config = dict(
    num_hidden_layers=10,
    hidden_size=256,
    num_attention_heads=4,
    num_key_value_heads=4,
    head_dim=64,
    intermediate_size=704,
    vocab_size=8192,
    hidden_act='swiglu',
    norm='rmsnorm',
    norm_place='pre',
    norm_eps=1e-05,
    positions='rope',
    rope_theta=10000.0,
    rope_fraction=1.0,
    qk_norm=True,
    attn_scale=0.125,
    bias='none',
    tie_word_embeddings=False,
    parallel_block=False,
    init='orth',
    init_std_qkv=0.0316,
    init_std_o=0.00707,
    init_std_up=0.0316,
    init_std_down=0.00426,
    optimizer='soap_variant',
    learning_rate=0.00531,
    beta1=0.95,
    beta2=0.95,
    weight_decay=0.027,
    lr_head=0.00756,
    warmup_steps=65,
    schedule='wsd',
    decay_fraction=0.784,
    decay_shape='linear',
    final_lr_fraction=0.05,
    batch_tokens=65536,
    max_seq_len=256,
    doc_mask=True,
    train_tokens=489100000,
    max_steps=7464,
    dataset='wikipedia_en',
)
Each number is 128 + 24 x the weight over its row's rms, rounded and kept within 0 to 255. Layers, rows and columns count from 0. Numbers have three digits each. The size before them is the row's rms in percent of the matrix's.

# layer 5 attention value, 256x256, rms 0.237, rows 36-63, columns 192-255
110:109138110109144151126126146144114098160106130090136144159135125113145146100131131098154134150144118110107113122116124155153129095093115127164119165153127146166084139127125106135131129138116175
102:089111129068127109112110149149167105128125088136113140113156136162168134102115116158093122116120133126150122151179119134194107176117113123137086109126111122113172128160106155090102061141095108
101:099145078122138139138121130099144118136140108114147120160103157101137131140160159125114148053161132107146153129132074126123130120132107111133103115108157092120139147158111132182147112143082129
104:129140120163124097201122085143119117112169147134067127190131108136153146105123117152118124164105160146144145115137118160113117145125120127143163109133135143166126143155134100127156130129163158
110:154137117164156145114101169130168153100149136108119132162126159109155162124143112097094187115174162128098091109135114145145135121092185124126085138139138159103097138124131113108189096122105140
097:125124145119157110104140125136119080084099116062069150172135107138092151149163117153115135107163108108139145089117155124116088095112130155125134161178140163110164134121165130119126170141115136
102:193118113121124095076097082180148119130117067145131151128121112136135145122120131150146108139148140148103164140126140090161149096111092127100161148142137099171117096161140164111151116119143113
108:116153113117119144094127130121124148096150093179119144092154122136117134138090103143126122124126102107155107088126119096164124107171126096116120104141138158106115149134168162122153098096149115
102:110156152112107142114155165131145136109150158164117121100143115127151157120138085131094138106098134121151044138154095158115112131120121165145124129148120161154131104117121078151111153138116083
104:088111154147099086138155154130156118088139160149107107151123152108155181139112180121144120157143119115146117122107144143146115166100144105096137139160156109130117150130132168126088140169122134
099:120057150158093117124118125147124118106167144103163118132099135109094092114102126158123147107114122122130146121149148137136110106134121158138085118156131135112114129144152173146157146107139173
106:069139152136126091133092121105125131124120084108120131156121127117128110134144130096160107117109082099120150125147121143143149147102184124117157172118122096157121117122145101150091165114152133
107:159090177141129131168132102096143109138138088138162089153122118102108121134132107111116133108113129147175087108128107089147117161161111161134161139142154133118093126123137117155105107119107115
100:113124159133121129111163149134116129159152159141184150118092110124149127110117144095118140124152149159101112123142163124084139176132133100115134138139102131116150159130134165112151132120112125
101:160135114072124102119122156079127141150159135090092113134135128144076130138134146120103113133145144155154123142136084124119113150169125107117184143132122137143119140143116135137129158148127162
104:118123136121161138137136109160085115131093121168162101091129139107196128153133103099179120147116113160137159128143107150111111099111103090143177156145141096153161121159130178099143130122139103
101:136144144160097101094113157107112123121100088099144143139077151144119128138089150131080125140104181121121120137146119087111129127139115088093145115127110180126151146130120122162137151110134120
101:171114153122147134148162107169112155151121143153083072110153115140168083165129122164114148107151124150142094137079126113130148134100134120119197066135114099159144146118135143140143123144143107
104:167173148178150099150148117121157130093106111158097137145120132155144160140160127113125112184136148119150166148125135156123144136108104114140115157120119128132124131124104103140140119148141104
109:153133120112117136129118109166161154123161129093163162153089101124095131139115108166142133123138119128138135100135149085151143174160096195125099123138151068118139141108116140153101196112105102
107:095123142104110112127125149130155164107145168114114101149101153167150125123098147130129127128130130127137093125140107144126142161108092150099125151099105080128183170107121123145119122148129105
098:092147172109110139135107154136138098183138095127125101096110130147135128113121151118117161119150119140122101122132094125144147152149138144138120095139158137145151125139146070128155127159141108
107:127121139165155077100118086120141153142094152134111101132168152132096129114113101147162109090110156129133151109176117100136113156202144136140147147149124138104094137109111159165138109111119108
105:140141135090130109104168119134071092125143145154165148160111121118129120138108099127125162143111178100132179121135124131093089099093146093156157163148140137116125157131112125126087163114087096
103:101153144120088109110113122141150150143094104114146084146169134136148145084125086117134104161112163138137099154128112154147111066185120111131133123136170129119130126120173170091120154164116147
101:130061139149109110101121126104124105122122162147143104155110124137134124133117102120131122177124139128110139118128116102124157130117155096076123095141183146144112146135122111119112131145105150
106:153163104113161158092144097133105088094155152107099108145138119106112149133081129085143130143107151121139163139125139074135121127147130093110084113118158107149169152135113142140097135113101089
100:121156140134083158146124107114164142127127091093102118129137115134150154093113160136128114118140156117118138132091113126113125108107104166138153149142146128139120135080136127122164156144124123
# layer 5 attention output (transposed), 256x256, rms 0.218, rows 36-63, columns 192-255
115:121131175171115136108122127134120182183144141099120146145135132129099099108105114119155145134136135142150133122146111149131110133152162123119124118122134106086126194128094139121125108105153123
112:165156160099095144124201071104133144150141137148150117179104172129152124119145156095091116102081150125127156133127157160092150107131184096159094117137143125115118165111150110128178151164124142
108:132155121132120150108101141079103138099150125136103133112134126143136131148091125090100095128092158146173106125109114159146108143111129131121153147172140175107117166127128109066135130073120140
114:147147113113148148092142185108091132163144106124113109098171162121091146142118122105101097123167111112100102140096114109198112105114124169125121135118101120086164098126110099139117101124118113
114:135125131121138105151102110129136097146150137147131115186167141165133096111143132155151145141130106162183163120149135147119126116116117132136145147149161124114134103098106127167106100109149144
107:130132123108105151139142114157114153098132088138164123161118081137142095123094143127186151113119135121127162112167108110118175139140124153082109088122140110126089099120094113136162071119109122
110:101182177132129163098140143121118154127100144131105104132113147129126170138095101180138153121121122116102120139160142087120126148180113137138126121102134152113126151104131092176135155158121168
114:131099091126090114103089125143116150177086171106194117139165140086111172132139116125126133103141143098116128151097180133114124114132158114138135145145108137189122118141167108141135198134130144
114:137117145140111139158110078115129105172114116083098172118126125142119128137116151103146125116127105139126111121132174104112120103119108105098128121079128135123117141159087145099124118099105142
110:141130129066108157124107151149130159139123090128171131085127132129127115117160130115104143165164118149113148187161105118115116160128159128152127138135154131173142143140125116143138116120165135
105:148158143139116092127148126103150114125075098145138152110120123150149149119115081101144146154129098103126156118131149158137092126099142150112161127129130099076109137136142133122135081140112119
111:198137128149160132110149148171118112124134089124150119123114112155131112124107131111109123139128080110132128109104103112142125170180135154101093105151145187090159114097133121115129127143174129
108:142168069098147132135145120137126091107153126112123076114128118149119121102133106126154126147150097153092134113150120135108125132133134140164117120111132092151157156112151120160141166100115096
109:079092117158131129126134137151159180106065140119061149121150133105119105138139112129102155144095150152162141096115113092178136102158122126147104132162110140155135104125143149096145108129145141
109:118123136146137182137162124135189087109110086156154130120110132126163090142160102135134142111104124102125168135136091107161113110122131137175107154123137128117105115065159138124131113078116115
111:142102137126131176097130171140120132145122117114139131146119092116100118104183112130106152137141133145102130145117154107145169142138138151123113146128167155145125087116104172135135111129109132
106:132094141098126129126134118131135086098168149161144083104125095127122115175135117143156135123120092111141157120128157139164159130170128153104090118135139145119122191105125105125160135153158122
108:100151079139138127136148101169150103137148110101114123133124151121140178126124158125154113124125106089129112110132145100120104129178140169131111122145169147159163101165105154126123149124131107
109:141084109110098184155099144103145108151141130118130112119118126117095129114106161102132088124155113074108126145163095124133136115127157096117161135100127142120131108118152133133159108126094108
119:108115166124133144102144114125121149118136111167122108122141102092127124133161140090107153137133131112110082181157121128157133144105131133134154096119083130118090094141117134127102106148155134
114:141156120123127101113177099128139115145099124088097161110177116129124139149169113131093159130140129155148160175096111135119121109125125137121123123118177164124119120116129147132110135126153130
106:156128129120117107141132057121126136141095109134119153180189149142107147138124124099139107099105119117167127158130134145153118113113115114134094095130124167164082111138152148136095126111156096
110:164128100111083129161120145085105113123114159109106187119122112106154130127139128125092091124128097120120156149092110135146101125100107151159136120098128092116134109174093067157122160157151144
110:145113094139125162147072121123137165154124105073142118169108152128132119092110135130131154130106115120098091126094128124134098149183100125127139137075088130138131134092145082131112084151100123
110:166093120093181146140119147124130117135150116155122161161165118080087126085107123131150170114148126094117121133152174155165129145118113140106148078123113141132103144151140154101154135153143105
111:168144118137164131133114153145157146116115068079101155126096100180128121131120133133174116114073135148124070152102100162139112140105115141137133142136110128133131121101137119132161157108127126
114:069118132112095095152100128112128110137139163118148088102118085129115132117144153170146112132143117133117143132110075139129132121079123130148205118129124110141138104125158132196123113128136124
106:163110131141171152144131095103103133090141108123088130093110125137113107142157108137154153135159139154143139114150149111150168125159112143139118112110087113098129157142116159100144099137125155
# layer 5 attention query, 256x256, rms 0.228, rows 64-85, columns 192-255
110:126114122137127165130108101133151138163161171119069167124131090135104174110141087087125125134124138098098169122114125130080148153131115127172104114142147127158153133140139128143135135111150135
101:155092164130118121148175099120156101117117138146104100133105147135159155134124168091087124103114143172155064128127123098124120145126157103120132113140169109104093127106115140089112140112165097
091:098144138152125185119146106154115132120122139123135093102135132113113111135127065146134126153093137129136115165118114098115131136122134099164123128112109127118147173178127095132131133102155103
085:112142105108154089105105140142156172133141102127106121118136110165099146139090135125114170129132121139107141100136124175114181163143180140094122121081086129157139142138127129101131098135091159
089:110110095109152107124146124083148117130109152145114137145104119110138138151123129159103155131096087117116167089154075164112117088135154177119147148079121133145133136163165120157139155117103168
096:123141098145115156097081126153140115090162142107106104121135104102141123147168104114129110154152116136139147094121114135140142161157146104128144161108136124074156165124138146140101093127105164
101:116106162138095130127133048128121127139107141106167112100136163134078106162112136113133147116114092123128122117097124129098123132141102127128079115109141170136118141116107144132142099149159144
101:149148111135145091108144131163102089154119130138121121156131075117143125098118144145129123160193126136107106138155099118108089142099104158143120122106127079108104127129088141159133089116159200
099:097159109154107140114109140063167127135132164127108127185119111127128139135092110152100153114107145134177133114164140121107138102119111155161120144125122147120141132163127145148119106177107158
109:122100137126161107114112125136154099129132098126123140084118100112100093131095132163169168133146081129077137070141139156129146130154142096131182132079061151165164157124124116113117148114117148
090:105112117099109098109134184171148123178187120119128124114122175118144114118070146134153133124118121142110166128162147145115111142145150141116142139122075134118141136154115121105123149140152138
094:143105125087135128083127137113111180133121203143135099126174110136120167125153144181131123154095150096131136110132164135134111122102167128098154143169163114095129138124098086121136120113159150
085:136151135150116177113125128102132096168128117113135136144146158098095083141140154112177120105119099135075106150090121115130096158170133131151130094154089071148078123125110118105091122111158100
101:166148097114131124095105149097119130140120119131197103125111127125142131141142093136143097125144164121093128128096113142153149126125138189132115119104134102126092119143145132132129114136150146
096:103161087132088139127106096144110139135121104156139132133104100092138143139137116156112136129154155133086135101166159150109137101153174148097144151122121131066146080140115159124103110137129101
097:143128122129130152181132100133128120101148137142160162111129119137165157134108157180133122098105122114150114115144102148135179093097146138127185124132165152123115114159145141122158139105135104
113:133110155151116144153107124131116089113130147115116134174143080102123122145149149123144143134163154078161164157130123124108104147162116143102099121142109137139122168189142124140156101098111107
099:093075113127123127116148132127176157137121120145155151134112107143114107124109154164101100120144124120121111139150127165146144114117059169107117140119130104161148084167126094123130161132117118
099:083164148181166086123124114106175124106154117130119149104111123144102091149101118145173107157110146150173152151132111156132153175157142150141192123150136112170150148119153148138133187144126104
100:097052134126112121145139109148137112150146147141135126166154125096092133101134126140102129133137135133135115142084148144094127117149088161142140082114098152134139139134091131135107176136120157
110:129120122091137105131085113120140092137116155089169099107119134137096128140169133157169123120120117132095162155129092133137117141167091142165127171128121095111122111139099119141138102073158131
103:112128125147115118147102138099123110131185106140133103121095137118102116130126163098075166131159144118117156152143147115105132074117157150101153149144119105133137121132126070153120158141168145
# layer 5 attention key, 256x256, rms 0.23, rows 64-85, columns 192-255
098:127106091110134089114097167139151135114108109159143135137120139124120157126095163119119154132167138143129121121119130138140147124138141174075143111123141132128156131128138107110097152156143152
092:138145149132123112148120113124112116158112117124094151130077143157151131138135113119134117112133125108088150081138114146122117118123129161155156138078109145141086100143110122136146151159129115
087:137126108102129140099091096123127114131147171142150149139128095136137168115143149138142160132113125099151131116088093131106129111069137104165152126155135167118065136124071136106143165124162174
087:135124077151156141109162104117097123110177119095125120131098133122149096137158186108149085137153109110130105124165099139131117127105175141157124131132161122147133157177124078119183153161134138
102:148156128136111110112095165157132126141132117092120111115089125107126115158081127129115089110146155115128160126138175170132148142116104155120118161156100103145141096082104143149107133180087073
098:143141111191165159150176109134134141136121120109108129150133152097161074113116136084101116145115114141159122168111123153116117156140133153129127122120168120122124077145130084123133124122155176
101:167099121145136108134139109144173130137108131134116162138106093113103160149145092124146130123117127139077138111137086136126144162114156105133133138154140130132130106119160097126166151121108099
104:073131111112153134112130111116155149131127135157120101146130119127116137134127106100143086129133164140082168111128138083117107129125145163111089122107150133129169155094141125130152126083140156
095:122113101126127132123083146131072143146161063128132123157185157115126130131141168132109141120151094141112162192091159140140115151154094151122172150184105110142107137145129108141113143148119121
101:130145132127136135132105157153154150133127127119077151096093112159130156131124154171111147157139081162120143186095130105104133136123113147145086089147133129086101126122151119096158065132086157
105:134125140184072153152200097109124139124146119114128123137139133140131115164144127147171139087114185110121115098118113130127096142122104119138142110104131102149126157159118093156174127093128135
094:127151122152118126173110132135159130096122143099118083139089154115114126133099151080106121124187114136131115108128119104165121131193098122192133142125086066131141084081107137167083146148098153
115:109119123166092107142130150144065108111118122128116158125120139124146125146078145149123147143132108082141112104169146160121138146142130130134149118142157122147098107143126091103120131126126153
101:115108119121099142149113105103113097121123158096120118165144110173101106145121167090152102139163096102131154134123132146110133146109139102104141146156106156102146125142094125113144159151119065
093:116109158117150127148145121138062162131145139112122131091147136131139177101139138123120139145103119092184100133114134094102143138142137114131139131112176147154145143142126130121117137094151164
092:114091145125129175113100129119147154139127144137107129131149094145089129124147137153123156135132114114146140165102117069147137118117130060146108120179117120125126098106119147138121107131134081
107:119136111132138107133160117094095119118136134148108116106171125124100133141145135142108107100151096114181103093142112151118133129167108155169107086102129135135097138120135092107137121084142134
103:135131133140130152144118104161144117153118163106105141116129150108110142140103101173104121083141179130130134136145132105145137106106121148116095139131108126100114133135138127125090120135160125
105:145122106090128137105115119147099147160096127140112143107149154139101136093099148103090136087134146126120168139144148137069126155121130144142120119085079170189106131133119126124162117127112096
101:140140137132135151119162153094098145113118094127130098106123157152117130178158087112125135139105155132119125101132088136146147131123117120134095139132163162113124111099106104136149093113095133
108:137136163128099161109130139122175150094154108142095128148162102098133127087125104115150119132128140149107138139089154154119160130146123178070109162144152118127158162097138090139116165173141135
103:112109158138135163146135136156165128106126109128154145085174149097127160083103112129131121156149145134127150114088146108124124137083105146110146130114080141096116129129143122173100103134118132